{"d_model": 320, "n_kv_head": 5, "tie_embeddings": true, "weight_decay": 0.19}
Each number is 500 + 25 x the weight over its row's rms, rounded and kept within 0 to 999. Layers, rows and columns count from 0. Numbers have three digits each. The size before them is the row's rms in percent of the matrix's.

# layer 4 attention value, 320x320, rms 0.0429, rows 65-127, columns 192-255
097:501527516515504509577458496454479529480482503498486457545477447513517487493465493517522494535526494510527538541488503484507448482502497544539520462482488509448469439450493471534498511499510507
134:506508554512497492507506525506487504512480487503491538532492477499493482453481484475505521525463542506496437483511490502498511516500501502500514513465536434476485440536469483455506508527533532
107:532512511479481482508441514504484479454492518484515485439522459527461533526509525451468497453536499505505517481517538491531526450474523517501494516477510510506446514444479463463504498521525482
116:506475506510502522528513480479521519557526482494484506491503497495548509477468503573516470516497521452499533513482519462490515508538482530529473519479444490504563555539532510516475481527474539
118:472491569500495480529458467515500533503483471456484495568531508500482495525517537526494515479539484501496533476497507508544507518485484469526483553496494491450541505500490523561505523491467469
120:501496565522516494471477510525476488505470493513494536503524504528507496517479520497484527448536545492507508461520540486527507518482469505524443519514463533502485486463526506514503498476496455
125:501477485518498539531551542456508468553504491541501494510495500530543472475474501542520494511457539463509473543544502516480490466538513516492497505480489491500454500497522518450497503500524499
125:477499484474505506465499500542507514508485526500499489512502488487499494520539482493530512530512501507493499470482476536499459476485520435488539539495554497471519482498481505498515539502460508
121:498505509488490513509494522506508488510467487497516507548494497512504494486470481525497540507457566508519480473502494490540468508493502484486516529465486497486476477515499469479501507504504485
121:498504477447486497502461469507518498514502501436476510518484522512492525542522510540493512472502501516494519473481514476487470509495460490498462561515513497488533550522507526590467498490449505
121:498478531495480493461490485495523519508475489493488504483528515545470512487481539502493513456517493480469520508501524478549568521502464506492468513527452506571488543528508525510472493489469443
135:517501484506506493494519508513455494479506528518536518457517480480534538482497504516515480501549499526498483488487513484495506488497517529462470474552526513531475498451456495463487483495481475
123:500474454489500506501485509464551485490509485507496445504483487478453509462499478498504493498438473498513515509495492513480502512540519509534551460474502480544523514542522491502497523504517498
126:510515561489497477535509471503493518495470503504486486489493535499473466492486489518495531460490487520515514485512506510521529557493485447522473488521500529486505454529540514549488443501480529
108:492510479476485504507490524518485472468505472484508503481501498514462506564543518463468511474509541456463539501491502462518462472466475492486484524492450532489484554475467493492518514505520488
098:510503508490495502533439546482491465477497486500508488541477454482460483429527468466531530507488495545529500475501500534474467499498507487502507475472503473515508431484491494481518518495552502
117:474482528545513519498451519518501505524487477486468498569508499504519517520473500521505478504510477493486513528466493497549477517497465528516491509519454513436524554527498477512481490507508505
104:505538494463514504492499519515484536529466521532495524481511504517481510498500487460486489520511516510478484519494451514492487451467509478469481563549505501535500503479481469454497514560497486
115:487476502511488476466454499513532484512476518510492510487537512503460517492508512454482493471533492513480480513529483494551547475487509514509492500492487476522497504488490464500490532525491446
111:475492507478498490489490499531521489515485518517497489527527525535519507487473503481494494466507507526487449505560468523536489493491508498463494520501534487502491494457495513484502519512502474
113:501531515535510497545534494486479535501501448524501482533507517475516495503490522519463505497507497494527557528446462492547490485472483466500487480514423510474539499499476483526506495533538461
129:491523482476507495523476513457484521479450516493501470491496480489514502455477544504483465508518483523487494535504503468517510491504515498470507456506516505524451490461478485497494464463464526
125:532528494486497467553529475494469486513486483494512522478509486507475532480490500522503514483490521495489508470489507514469487492502489517495419526535460481544503490432475498539493501489492474
119:504493510523515468536531469485477499485492498465495493521489505470542486498482508564498508556517495549514503473467504502474448549516470477537487494494560480456497487501479513566502498489501515
131:507502497509505492498519512482502523515481463533491506489514509499550512413447513544499476485487514510505469519491524486497530540519479530489437473539469499541491494501522530463476456484500514
120:489503491522503516428525507508514543499502511504465493471492515494437497505529511456480535476523431465509481533522494520489564525518522486490515454519522532516534536522562527549492481455461552
111:502507508531503516459534496517480473486566518534530522500492532471496493493551495460516484476506483486487480523507505488480534514509499507448532455540507544514509483507523559475520442449524493
105:487517465490512494469507503486496511488494492455504484544489505487477513478508480516515516565474480508527533513437491528460485550485506472530519521501471487514509485522487518512488499491445436
114:494491469514495538512495508481497532518529438475455523525473502530484480537525497473477505478471517500481542512481493522479476462490479488524484514489451478444505475524507505546502508516491564
117:474510499503498484465480514503484499512488459474515527510528524469537518442485531510512440505501483502479487513476477493504523533495507476482512518551507519518530503490485534450503489471427425
106:516507594523501500503422527510503484493496498498517515530492437535448510510505494463504510522518507472520497533468520473526521519471494534512507515501475523511479500467477476480519497506512489
127:497476493510499493445554520528495502471512509517500497432507497498495488526513499497500543489512533484498486467495540501515521531505483490499486465502490504489485497538516482487492475507502525
124:523506469513510514532527488499510524518503472509499533454525528505525523492472488521496501499496539528498467506499488491487453466528473495492450554532497519492506483485527466571508503493490462
117:484480538494503500493493528502527475559488505493484528543495489523501479496497497505522500483529492481494470479540520509476472498528515520514467553498528493486514510464556491530508533472459542
120:467481485493499495450493480487530551500489508469498508476498535478516513496463501531483437501510454498478493510491519485506523548523498491510535468525507509492516540556547519513478460449436502
098:495476505534496513537557499497518495523536491494495508514491504497494477550503505523505484498492501493501500488496505521500464460547477511498515496490531481450523550521529523501523507494528547
111:506499469497506489459479490506499507486482531475481460542512501504484496538480492476501548523529491513513520526469500513510470488464482476527524499474503476486480479476483477551481516500472449
110:509493532534503490490500529520498501488471489489535485449509464465536502476435493521502480519545507501507481507509545472529538535523513499542556472496516534485460483491479455491508498484479442
101:500495513459487514497439498516501490471503515482506512520508477528442504513551507484506520462516514511505536456491530493524471489501515506448466512470474510502505507486493506461499505525502532
132:499500509526510475481516490487463514491516522499487555453508518520523487506488540525487471543501459501468443518536488468482517479509498497473524497516574467489464473506479561471491515466492539
114:510514488496494487554475468437491514510472486490484465477504516501542500510459500472483446489494483463509525556503511501518537485484504509504512445501464510506458506458503454507500469492499529
118:491494452496511527458474502553505518490505463507469488552493540518496509512499517488494520480481482537489468492510464568540497541508492470465471511515478528470539539552528480450504500518484551
104:524525474489490527470520524525475460532531515535507511489490498504497489524534477469504534461480511455501496486527478551492521447489550481474480535487511501511514492449495495466513521510495523
100:507493533553508489531498486458500502469525501492513492534493489481509492500490508520532483540508506494511504512496520489511504531535491544508515439488500511462511516513541491474514465448531544
101:545510461515495513485533500490458447489496514497497526542500477513537512497510519501510518500529491492503486534480483520505516462508517530472484490495539484485489522447453504473500497499485522
119:504488492480510502442443513519532510461495478511492448526509522497449515480514508489496546502501474518516479493488537495495501581483482481519491472516438533554549476550553534538483464464522425
102:487515470500506526485417518498522508474513484511508501504484515476466520479502510473510493486480503535496494470462535447491486559499490524507522482514492514502531472544513454508497492478487474
119:493487463502504491463575497509541514513497499464510514460502536490501526510496498529484474504490494454472506500481514480512510516546508483517554519502497498524519582533502508508495503467474476
109:482498538485488486491476517494497515512478485518499502534507456515455498493486514483492509503549523508481482512499498466526537484460501532506471533472465491537478481502500542484481522536514472
110:487473473524505511422548510490525510526546500513502556477516533528529499497508550478495515475514503467481482511521517487495552465528504526454506529506514510541476533521555536486496480442461478
107:515457478476489499448462478519560506504535484487474517485511546519436519517547503493485532486457493533500502458493522527474521530490459476497465524508483485539551536577545535555482497494490496
132:490509489493508462471488480495515464505502549502502507517502496532513504485490501501495548502524481515493467497514468500475505520486490523543470531518547498529498486494503496544501550495476461
110:512509531476504495507464483520467483478514513514518511523481493501515469505527535504512538468545516527519524478504513508511527535476506485479500452524514551501513417474515545497490444463503500
107:499543468523510486504487551466459481455472464499482490491499491490498506468518523471477516508481458515501506509487503504481508516488494490498451466523477498537485481455472489508518509463493510
108:539540450449507505481495488511473481510534503528505513507481500508476504511556491511512519481478481473504538483466493512442491475453536505480447521518489512522544501456490512485492505499465522
108:525493499515504476508463503505499450470494515473514516481480495504483506529540471495500540477509491559538506447509526511499469495506509491494520501464586511498458469459468457542524522480514490
107:519510509523526537442507506552501510510482522516495501453504528489516502538491464502499504525514481517501459499515473522495486508499506484503507526513560526463520491519525446514491522518501525
109:485505539521505480539484523503488530458459490477471513476482466500475471523479503494498518498504512529498485483471527490520487498487475485522515517496530492464414487495474490536508488517503552
133:487498455522507505503528515484527502538520518507490523505494508513586466503496507507503535508513536500526511503518496508484468453513511479523540501468519513488453463502543484529518514467483499
112:497485480520492506490527515466512519525514524518509482487472480480559506504491519525518476533514531420496505541488533470520532494523494533477512442475498515516495571507508499463494463502485550
112:487508467490493492491495560482485493499501484471495488504483494478476499504525499504494478532503470507491512514495511454443457501499470488498518540475483515510489513493473528492498509502472492
088:515512538554505496502528484524465538482484464493523507487533488482521534478457530532472458510530491501493495494465486500554495531501502481493490481538485507478482505487457483495515494493494454
108:511502461528497484545569488477519502497509494516524493481500529498501488458477484499492463509470495505493477542521465493479523487540482530517525443518490462539490485527530514492503492505549479
# layer 4 attention output (transposed), 320x320, rms 0.0433, rows 65-127, columns 192-255
104:540499485504487496412516517556502496490502483517489540496478526534486512513543517451479513488476496466472486504502496517513533475526489474482512494507547493530515574552488518475488497492530491
126:473516462512511488502518508538512469487521498467513522503520500516510505516511500563495512467516530508467501504481477492516480511501492484473486491511483533536543513467508454536503483504466484
104:460473459521525516468514540548521544521488523490476498549490526482501485447477480528530509543483471522476471482504494490426466518524485494485501536525487498500527489552517514497458532480524509
113:504510498467496467453499510506494500498499490536533468511532454503484509500539478479512499492526473504520488518535480500505528501502517421500499453480534485523522480496523485499518504521514475
113:517494444490506498477575515526472481496549505538489511498514532440516509475464530519480520505477505485522408519561532508469485516490513516489469461501500498501510499474485538445519460473538510
120:487468468504503494507549534488462481474519521513488492497514536487512513500477496508516479517461478461477523514482476518474498494515513512480538494512505475485539491509444504477486555517498507
126:500475512480478498459495488516518515471480514509507462488509468485461494539492510457501514503518521523485558517429485489503537531489482461484509542523481504519506454520502478536494506499488476
127:530496560523505525544475475426466504490521498488501521473491487521475497500484520491522483495510510491509527537488497501514548526502495548493484421492479525508461489489506472531487480488512492
120:512503491534513467501566508528489467452481492483490545488511488486482488511526507541498498483515473509491486536513486488492523519456511492489500484498507519530504495485462483518492543499513486
115:547507501511509473530542503485500485507511489596531480496505508468497517469459505503494469517518495520548421505553518494508526478501559506510501446484497482521473511477483524443522453536547461
121:482529459493476509539504490519473464538515513536494485527522540460535512505499508519497490524471505513561441474543464495463463452495551514467523500506522471467536462487495499472511517508539524
132:492472553544501512520415475464544505498512508463453472518481505500492503539506451451520534520479477489482547498466484524494497490537508471511528478493500491473520498495538501558484522481520531
120:499546513468470510490505466521487523566482499504516531486513465531510497501544550500494487489527517512515501482511456481530512453519484489492462539502538496495472488485499516487498485498484493
121:532505451485521491507545490523474466512531496549526560492508497479524514471441514524488487522513530471442458519515501518514456444478501523511521548492510478517519539475431513447520543503471470
104:516461505519525496482534524496510495484459501485490500512504573489476479468495509546503468504490479529538516502510509488479524560473579545516504502481544499488485462487518470486503513526475518
105:502506515525511511476566475504512506520511502460496550470506513512514513528497541530506495471511530502476501502484466504538508484540478525497509527510519499505487525481501509496518501468448509
118:535527497495471483491532486497453476488467515508470501488510509528481477519542499453483504483479492470522484522481510510460549487489545499507502483493539469485499508490471500514490523501511491
105:489460508540514537496475518492509487488527502472503475495484446510483518552497475498508470489553526514522523486493530509527506524497463496477527437502572473470505482534541460534489478489510532
114:469548478510496512534513491487474524508521528498468503519506528487529513528488496526487519505482510492517495471496459513459443485539507517482495475504483489482503490502495525489491502467521546
114:494521526522478498560508462458474520469514516457467527494500486469500515558478493538505525503466511491496497490485486521462488491514496531509492479516466504494508466475485500509483492468496542
112:512507490502500489433547482512499475498490513448466502511505517483505501516515510496458492470501499519536452518549494499535466516484487539502545502487564459477454532501542512486543511450470563
132:515500510529519525488489482541488502535519509524476541507486515531476530540531507474516508498485520477489475490514502524489513442531498522487494504503515506490529530507499498482490504504522496
130:451495482496502497445501541522539478458510492456498486517517559480524539515497487492489473525483491519517479508524485483560496468478513473508571432497558461477492493514525512490514499530495520
119:517521520494474475477495495504491489503503497518501515512505535523494525486516483427479489514483521479491456530507495496554500452496521499500511491483442514551483543472483536503526486523478477
130:489529510499485486508472472514499484537524528469508476526511491516497524588525489463530504497486509494490506504477456500530511422515533474494542515500533463470515506494506483538528546514501516
118:480505488472493520583429490467472490552510494541519471478495499556552521498473518506512447486510520504535497483531495466486476469488481507514492540504496515458487528509485503472538496518506493
113:511471511501501483556452502439506511507513524479485489468482459549501509511471479529522515477491486487481550501467533521463483525499478504557480570489492500451508492466509493514474533531443493
103:521531507501499526509482498522494453525500467526504510475507517499513496507515550463490474496510524511550451518539512461565507466458487519475509468503539493479452522532493493504539472515562482
105:496515477483531527458538512501507456515491483521499468490504517494506493457495527487480470508483489543527442483500475475512529511497547527477533471509505481501488525511508485456563470494508475
117:517464503516517526526505521492499484501538516511497484490502465493478498537503499492517538472496500457514503510500561522504529517472459514508479467498521478455531475497489470548489490510547520
095:506471454514476487492527527548465475489488515503473530518510547513504474523547538540480497501504486482499499529499497496459498500490516515471501498502563496479542521503493460511463503501532503
128:498499524487513511556466462450492476522489507506500482509504563508515486483475488498512466511487489493493555498452435488503478484522560513495520534495467521519493483425476507520507558514454489
122:467497511506502499458490544485529490451490508472493460498491473508484510513512459466484503515455475464531508508497514487530524475479503474507525434481500475490500501526507513510493501515500511
115:490474497489495508507509531480462504442515504535503473477511488500496531541519527483507484487520504464509527510488524501498543511511451477486497450501487519494545472496457505490460464523514488
117:529541524487521513582456505507450485538508475592497520498502470545506496492547501473531530493473505479523472484529530510472505447498524492507456506506470498481541505480448510485520530540536472
099:502507519452466468486483489483497504471477496512514483516504478509489525459501475486491479503524486522527487491499543483487501553496497468518488524497454519530485469447484539493456479522441485
110:489542496508483539489510500487476492523497481520481508486494559508495498476512544477489437517469522513535454485523468457522507457511523534461509484531519502501451534555509517473543502493547499
109:506501502492484527489484511508468476496490498490494518519503539532468467479519500464501540518445465450484548532474482509474482484491502495493485514527524503530553512495470488521461561509499500
100:522443497554527506498542481467516501530534514526492495493514505469522510492489479554515500489536479505484459511525480510467533534538540475493509499486498519501521482444495515500472518451511491
128:503470490496487492547455523523530497528515504545523428499491486490503518491481440447488517526504560514470503472468563515506494500484500513495488533500432500512525512524545465509554454537528486
113:499527455485552517416513523569520519491494503505500539536492519520485498460498498514508535491504488513474469492532500490475483476501489491504500525502500496511520522577490520451508523496517483
119:492475506481486488540532464431484525508461498475527488496498424498520492508473475524538471490525519484519502469477531519522510489490504517535498534510484494494476474463473530546480526484494508
110:469449477499496493495496520455533534460488483466540456483498480458494495483448516527522474509546483565475575495475514489514504578472425494530530485517520506475471461555548466524486487492511500
104:501515506469485452483485497525498530492479510521486534515507527539528505487534491488502519482495496466489491487492523510486485503499486475523464561494419535514513501471466549496482526526478472
104:478496525512480509488474491470555528495510491493518445525478534492464533503451470465506454527527516529507506493453522481518493531505450466499547504501469509506484519530550518524502467506521487
120:492514497505483491543538476469469499582495503509489508461503466529547507532530535525528476493471512458525479492515481506521504393513540508490501535509549471463475505471475532497526541494481504
106:529497524533518502515553500504481499546489509516484514469486459553501484512555509503512527486471489457486522506473492537491539442508520498507481511485527470505534547479468512507485516519491493
124:512536526474474484549429510478473497495475485530518495520511498523493478482517498493508502518510501509568483514543544460480502514442525485516456475481492497500485476481478494513497499549512493
098:517512479547494501507497508511498502519538525511495503486511523473525513532472524543502516511505537545476490488498472531457466489517520496451519458549540474467519494542529460487562483454523517
115:479516527502491520572428520467485507479501516508507442486487490487503497504481487511524483501482476506531518469506525493439494514478502496496487494497447520462526453495492485506516513533533514
109:467534522479499500584523462480475488558492512504483470512528489485556500503499498517501452522490473505567466482527444476507490461510585530490488494473447495463466441430493520485527483506494491
129:479516487487463517540498524506477516501514494518519480467481527460515515533481532471466451524492547462510517463464509524564460467503464524471518468519493480494489515527490522489503454536543526
115:522479487517528491507546481478493514506553518480526530491470519492522522498450516526524509500484488482432502519483487540468498496527467519495536528490482482497518535484473511483501544478476485
107:495472482515521526474520507529542502547493497492500501501502541509524526544497529471484475497514537502486507495501501502564497436508505553508526539501536486476471542506541474470546467509482515
118:487455510515514507501487532486524512516510485482529453481485481483504515512495512495515447511537494554483531499486504490562538533487456490520550470486561467467454498550550499516520490515532491
110:501479485521500507482542513514525529483492518528493518492486542475491487458462501496478513534498493485460489519481503488489502504516471487510499546490434539530512540498459551476468511483498477
106:477478508491468478539452513434482515490459477484495472499484447546497472485518472462495508510488494474483583502445495495517518507486467489526498488504465504510480519534498487553484512502498479
108:543510494535499502482505498527481475498496510539509534525496556494471494462490500486483485530489535501458477528486487510475514463514569519466506520495498511537520566493477472457517519508484454
130:503537531479503536490508507498465498443502502482523498484476514503454496505481532484513461490467475474507529511481468479490527513512488521464506479508442521525500505520456511487508526510495501
113:519517529496508481510437473514501516492477516506510499540504526530470490512523489496527484474535478545528530482524482487466496537498541493516476526493474526519509474499533462518520524521500497
108:546459500530521525483503531505529498510484481558511483456518490517459512511502504479505515482525539486507500503515557520536546503493520499509471493512566510492506527519525457476529458521512485
093:477505501505481495513480506501481451515505503463449505546503521510509501503558466448486526520445455500551452518526508469490469491476513531513525485500495476503491495478507509536491535490519547
106:461539513474493508462457507519530498496502483466500495496493467508528521529526471512469519476487524480515496453514503519532435474519474469502495532481495488487476514457522532467508489492440543
# layer 4 attention query, 320x320, rms 0.0602, rows 128-171, columns 192-255
106:493519531506504514497484502504441504444510452484498503532488493518473495515533504551464520473502444505470508455538490525534504519467493463455512485506445510528539499497491543525508495496517525
093:503499523451468488504501520528520448560493495538514495515506473473490486474461491442510515513494516510496497509498504491478523499543521530488476470493528489497512497520488498501496476506532491
105:479503504502489480479516572485506492541487484534488510508495501488473505452514527475487515532485525504496482487502502498512515447526467501484487481475513503497497488538500464518516514530478490
075:504522486465512510507497522486520490507533506483514547509440522478490540450499513490524461497518506518504494485517511505462529533517539483522489476512518483497507493504484503512507543505490513
100:459509504498498459462508538460494504558520488507469501535501499504471520520530521502505469492460524472531493456510552507506511487515491509491510524490490482471524513500533465507488532513476511
102:518462532470486467488535520482530512533486533453472531517536562497474490516528512519465447452483484445483498508507511466524497544518536510520462529481488508517477505510476536493507511486465489
101:478493496503482458449528531514515515499551504518500514530563508466457505542479524485467497516498473512526530535457508456532504507537501529458492487486466480487444528543496446498522512509502472
092:498497504530508490506508496487501527469493514461509514516514500530506479545562472535476471468521473482493506519506515512514473537533517459529513494503472497504487523458489507477525502494491501
088:444532544459458468492491514543502453533510488510471477518524455481484492437457483490475544529483504475522469497479511524513491451510465498475473454481494496487496464528499477527459472532536493
094:526506503495493508507488486546503512480509508546500481490539496518524501495471488472510529549538470494507506532462510477476510511490483499502536447525492510526534475539529505517467472510514514
096:480492463483483515466459545468530519532504508499493486563470495472450497533508448478513472478463499478522477517494500512549493483496505481476509525505495483531466525492494514468483526503489514
099:462510490537489513483492486523510488440494510469499472502475467484543490514499507521481502499523488482535497465501486525516477507497554463512550499535471491497533509469487483500486456498505535
095:476504474511510475502512509513528506534518495515493519485457517521526514493513516500485506551515499503510501482454501523494520485531509514523544484483502531497523495510554457512494498517469547
099:461518464517515517472458498499520516518532530524486518469478501469513522492494492479520457509501544496516471523482486496518505461493504489504507522517494507518481492471496445491456545492439509
106:442480508558514443497466496516476495532521478531484508511478500482501482518511521480517487520527554526484480497515487566493511468498502513464518483492535516513523481499523484518508510489517539
099:499503476517511480543498472508505503530472494519520510478534537516558492505566535498497524534475537486483489526464490471515502527463494529515498540499485481514464513491501477469483470476495471
093:495489474504532523466457475502470501492507479463496499532485488526481492505489538516513517465522541523468537499516475520501462495462485496445494543500516521532494480475498522479508522490483531
072:487493504467456447500504517541531497579470506544500479502571496507521491486492499459476537483510522464514492506417489459512501523531457530494458486487491501506485492527510488505484471493489452
091:548507488487512517491492490465491527475497505499526496442461495567490510494527495501504507466501468508524492528531514480458497519499478503544471507519504499506518506504462487472493517532487506
092:504503515519529514504494500492471537449531478540505493471436451519478523520529497526518507503519484531507518452536525545458504492467473475514524490522513556506525501484535514510533500532500544
106:474523485550505494497494538525523478513515495551508490488482493426501502493471503499488474517512507543499494500497482544509518464520503500481535485499481500507502507520529467527531518504488500
111:503511507453487527498491507529530473463502520461498505458491459502505468527489480499499490499554504485491497501510507509493469508540505471552495496487532532503505505486482518484495453527479512
090:508490476551488525473477491492532520480540541499445495532514521465473519496506466452520481508502491479528456513503478510489526492479534493513548482515491488498503492501516444526465498461488471
097:501496520530523505555485440514515508490534532495452491469509496530513489509510464537548487539478483456513474515468483511490516449478491516518557485486506503459498468502522492518446498446501517
100:468528475489504525524472460522474507495505467534511505506485511448535516493490513495515510533501488537490449481499481508499510512460500543481547486505496494530505512501535453517499479479521539
104:524472525437497501521499512481487503493495477477526489505524498486480516523541487515488490496461506470528498503520552419523501529470498514441493474483514485503523520495482515458490487506559518
094:433457507544512460497495506525482481502510479507486498473499491458526511552525502486486445533511537483513490456492521535499529479508543502465535462512502530511559517480558466529481474497499524
089:480515491467511543480476498491495478477533507449491531490493478520476516510497507472543499497493521495516492510481524485472508502479526463497540450486532480496502450437488499505464536459509549
101:492478522453491479494537510467468478506501464458488483508529483485457496548547496503541479489510515507514512481522515491480485507497526502474523443479530458494495491500520508553536503473555523
104:508471525499513499488487496498452527487504491478488500453457494552499509536536493528506503503500496458499502482539520495473499485440481477472490505519499529505561495480496521486456473518499505
105:503512480504515531506477488495536519547494529513491499508458486486488500536487504507547455475495534499503444504503484548501487496500518505555536563513484495503495492467469541517505523507430513
082:553504518496503517512497452464456465479512499460489479519485493573456482485510513528515532491519467518431561495538463522466495514516522508491484489489529512507518474500484550522519527516517541
088:508507502508502537531499461492537500503524537492481504523549513468473492482475486490548451513488532508500468556448461490511517479504510504520547491477507490464439466499482489509495537462473501
087:451490523460488460532496477536474517536513491512486507501488474527536478539550490518486544513491481447475481485481502486528480495489490517496510514488492483502510512492504508491470432509508521
093:422533481476520521531503485537491526461512483484512556467455470491543525527518513518496491514518511496466495479508487511516494494491499458509534468500518521499514498447532488514496478496503551
102:509512513503526520535488476493518512478548530498493512493514483533493492538522473513520489521517496513490476502521529504457504570489501494518527507484482542484499502458481490522502510497513502
088:501501490508505481482529465491495493544520519469512532499525515542516486508561496510511506514490515513491495526494489465533476500546518511516445533511494499485449519502473465461527533545512468
072:502506469505542547471488477508533498517523511493491552525454524477508531495470499477531502522492524497502503518499480490507533476453549495508517498494545493484493500488505462472469533477482514
113:476492528489510490507504481498498469496513524436492542518494504547499497506552473493488490474510476475481550499521494499494504553503562502500518474506514494500526511463481519499487492487539516
104:458498523516490445513495527518464474506501496527485502517482504485505520451453486489486489475465469539487500483496491560479514501532513535487475463514463503504489516509474507533507505512498484
087:498493487471502522469502497496507520533519499503499509472447477501499490550461522514533502504505504487502502466527533512484515505507514475500473542466557529490519489471507503458489544527460537
084:480510478487527524481508519510504509490517470489547577517446508487492495523531469536473460510531549511499489528533516497521492491488517446501471533489562475485501545447499485466479540489481498
101:480504475530512503508494470513509526512506486520499523487478471482512527467486525504542506519493517543509492479528465534491516479457461477513530508495496492488477475524518459496488533511484482
083:486502500504468471471506533530499455535481504506504453520556487477505525476466517460453527493442506482513512471453502489530502485520510495441482494522430498515498488514494492523496475506518446
# layer 4 attention key, 320x320, rms 0.0504, rows 128-171, columns 192-255
101:487525465466518524491490455488520473468483486495562500510532503517479490510478519577504518476493535482477466522531471500535490490464511434482524541535499466515499515471508529495499496505474470
087:501498537494432474501531511474445480510547518495441527502491457527498481477504495473481514509499480526498497503460524479472495525524457517505509464467488474493516483509481486506476542528499509
104:522485521454488509498469515501482523516533486457504541515509468524495547480493541495524518510472510503504570461487519512491510497487512479483497491498478542517508511487508533525444532510516488
084:508480531504441464521508518461460489507509536504470513476520479488488509487507509497462477504507487496528489517471533475466505486542457513512483478485491493506494505490480456493479528447514505
117:531508483477481469502504496459494516512476496464536485462523454518485541510550521498484497503490518536548503482506451543478508498471487479475478487494492514516481504531492514530483480544506479
102:470454499543476528501487521467486529530500503503525494535497495529478476506468478481472490529509493500519542511524506505480512510486486524524487509516491508489518495511472509505540517479495488
106:526449492541472504504527478516488501523496501539500518496479524504511485524505498516543469491498499478522515472536494482548515533450542516482513525493557454499524530498485538516551530483517515
084:485497489530560552493495517495550512500474479523575474503496546509496480522518505523510507486505509493491496510514486503534501502460528467499500498511521514503480513489489493493557469492479496
095:516494512502456524470500474517472474487524507512496526533484455530472491489480531498503468497479528469501510460501457516495538525504508500472520493518518473477550516495507503501524521512496513
100:514509497535533537470512495520541517481498475500520499506428508464537479467500509505528535465499515484488452484485507530552498507530520457499490507505501495488520515534540522525535501485479528
094:515510500514424490470511528486502548512515534516491525503511508524503504466495521475446476513507489506535458480456497509503496527494492487475503499481483528514473514521486477497459467428470497
106:477502477488493509463521488523503516503492541513480489504535511512498496502515509554486477469514522467488441508491475521510519505497525485489485510523508506497506497497517477475532451454467504
095:513511504492465501510527513472496518522497490483496509490472478476490528491527488527494539502493507499504522524488518502521511486510504467514489500486483497518484512499512484495461482498487488
098:531495506550476500503487528504506553490487493500468534473484517469516533476505474463514508480493492466530489478501528508498514502518515494483460495510463513510482494469486446493485510484516500
115:531520526537530484505476514491520500501534501505501520538470508529507516462487501534554542486471540502449506480511501520508500478466507553476506482486477515505486481495547475511463512545527484
097:513512476484549509484523552542518477524491487521549487495472509492508487513496484451531515531473491459478515510517505475520479471491495497523521515513499483495511477545500537498561479545478465
109:503535481471489498468469497523531515487476513531479492505481509527485513525479491506523501489482499479449480490522476500535498500480504496468538512485480521504461514500522508492462484557514490
081:489491477493504539476490494511511515514506475495555478502463487523532492498511508486543512527493487504507510493544462504523512516492526491475504479531537508486524488556518549516538491555485513
100:509502508524532507539504473478513488506501539455509522476507552468525487515525484520497552513537508498556513511501535463500490489560502468525497504493514501534492505512485481484483482471517533
101:529502490497490504534482452479521493486488491475516503479500520501481509527522495577500497501506510480474488517494542489520516480506502446494514514489485526534495538463508466508444482470499503
092:489503499512456501495495499499474516505506501504456506498502520481514528485515508515503505490502512515522501501472512503491509511507510534479485464493483509488498497463517492522447526504517501
121:518482541541473535500518500477491532472486492509501499525467529485485478498507485524491474521527473505474544498507533489513491480534511453524486515484465527506523525500456499488544500499473510
098:492472491503458491493476499459506521493527534520467525506544525485506505490495532481464503504518498449539420478537490505464505523512523528498459493522524522500515519526472437497505504394497508
100:529531518548508504530498496543546478477475473516518492501484523461524505478500508462503497480471497498523461508537455508485499511515520556484520480540508488491492507496501460481503491507523503
095:494514484522471468489528500482509453502513529513464516488488477487513502473489466543516499499469496488495435499482501505481488507512504490485515522498494459485502490517502455504458497512504477
109:494490478534504503526479509545506498508514523515505500507483474528513491508521483473513454486484505500485493478500484517493503538506460475505553526510493465499493468517513517511515548527462480
104:523490484535505474498490520484527494499507503482467505521512513498513529491529473527515490490497531491467487501511491550511533519485500494473481491521484478497511477479522476509487517552476450
090:541553535528486463499497525509500519485490513534451506475494488453508515470543529425496488469477476492482461506487484526491506502534503477497472474489465496511466499494481462483493493492503486
111:488499520543510484513495472469461462497556507516491494485508487519487484525539489522551437532463532538454509486487483481510554505470524560470554484487501502485514495509509534506487510484521494
096:523499463505526525534473478515558488485504500464510518524518530502505493514504475524523508503491518471488513503539496497513521484498507458508512538525486493519516506478509503481491503514487489
113:498534509494453499522514517443483534472470460502482505499511491514492498475447492487490489529509495541503552506495502495518476466479509484498468498454438552496469485505447490485474469521521501
095:506499535474520490527497467487484459467500515488519479505492484511472477506449493554481520482495512529482527525516534473510505505545483546534522465467498501498494513494517515462493507516507541
094:503534542518463480489501529497472533466485489539479489497468465477510507487463514432496510496493483526531476472523484514484489523500507560493485465478524528469466477526482466499494493474533507
088:513497477514518510523523492521545487526515474488545529517483515541514480495485483541527485502443498470449500519517491482521519478484515468488532540516488468509531522517489520497520493543473502
101:533539505525504499529495507497531525486481462526473512490482503497479535482523486519507475468467474486443494519509524486496520459490499424495484500529462485504504496454485474493477501525471468
099:541499506516530507518489507466526454446438450510571482464480520465487480536512495486515520517516477499497481513568483497507484479506534471518513492504504515512486479533458494484556516538512496
096:483421515536514507510514486492510485521482511496515517498486526528489482561477447481534521514494503502522523501508532466539516515479486521500528531515548477503511505513495476491547546502508528
075:502507513512480458512512531497497502497502514507425501461533493465499523489510480456459497472496467505503477490485530489474482510542448517526446498498484498510473487469490439500492542486513483
108:488499497524546506529482505478524447497516525537524463504516531495497506528501498503488456446508462498473425543526489486491502501518506511531480482531514505513485505511483478481569491490467491
106:492514484477488470500471471477493460529523510502510518522546492507501522481461529496497469482529513522527447524515445523448505491527514525473476501519540474488496516467507473515480488550516495
088:515517536518429466519509510488505533498450483485448505450504475510496518480547477475472534519492471548498516515480534484479491509507477465516485486480470523516467496484487459501423513539502504
087:518492505511493475522532530475478507500522508505470507472514519472476523511542488494464495494518499481529503494478523473481459483515451450528461481483459488530472500473470489509514509485505481
098:493546501492506480502483506489516490494465492502465483434530473486503528487496521476530513478505492502475477494489499462457517488486493517478484484504534516481485484495530460493431507505539499
093:470502446469506512438491496523513503501498500487510492530516474515516491514506522471520494493497501510502485502529443530519531546466535489460500489523542476482534484506538507495511492546493488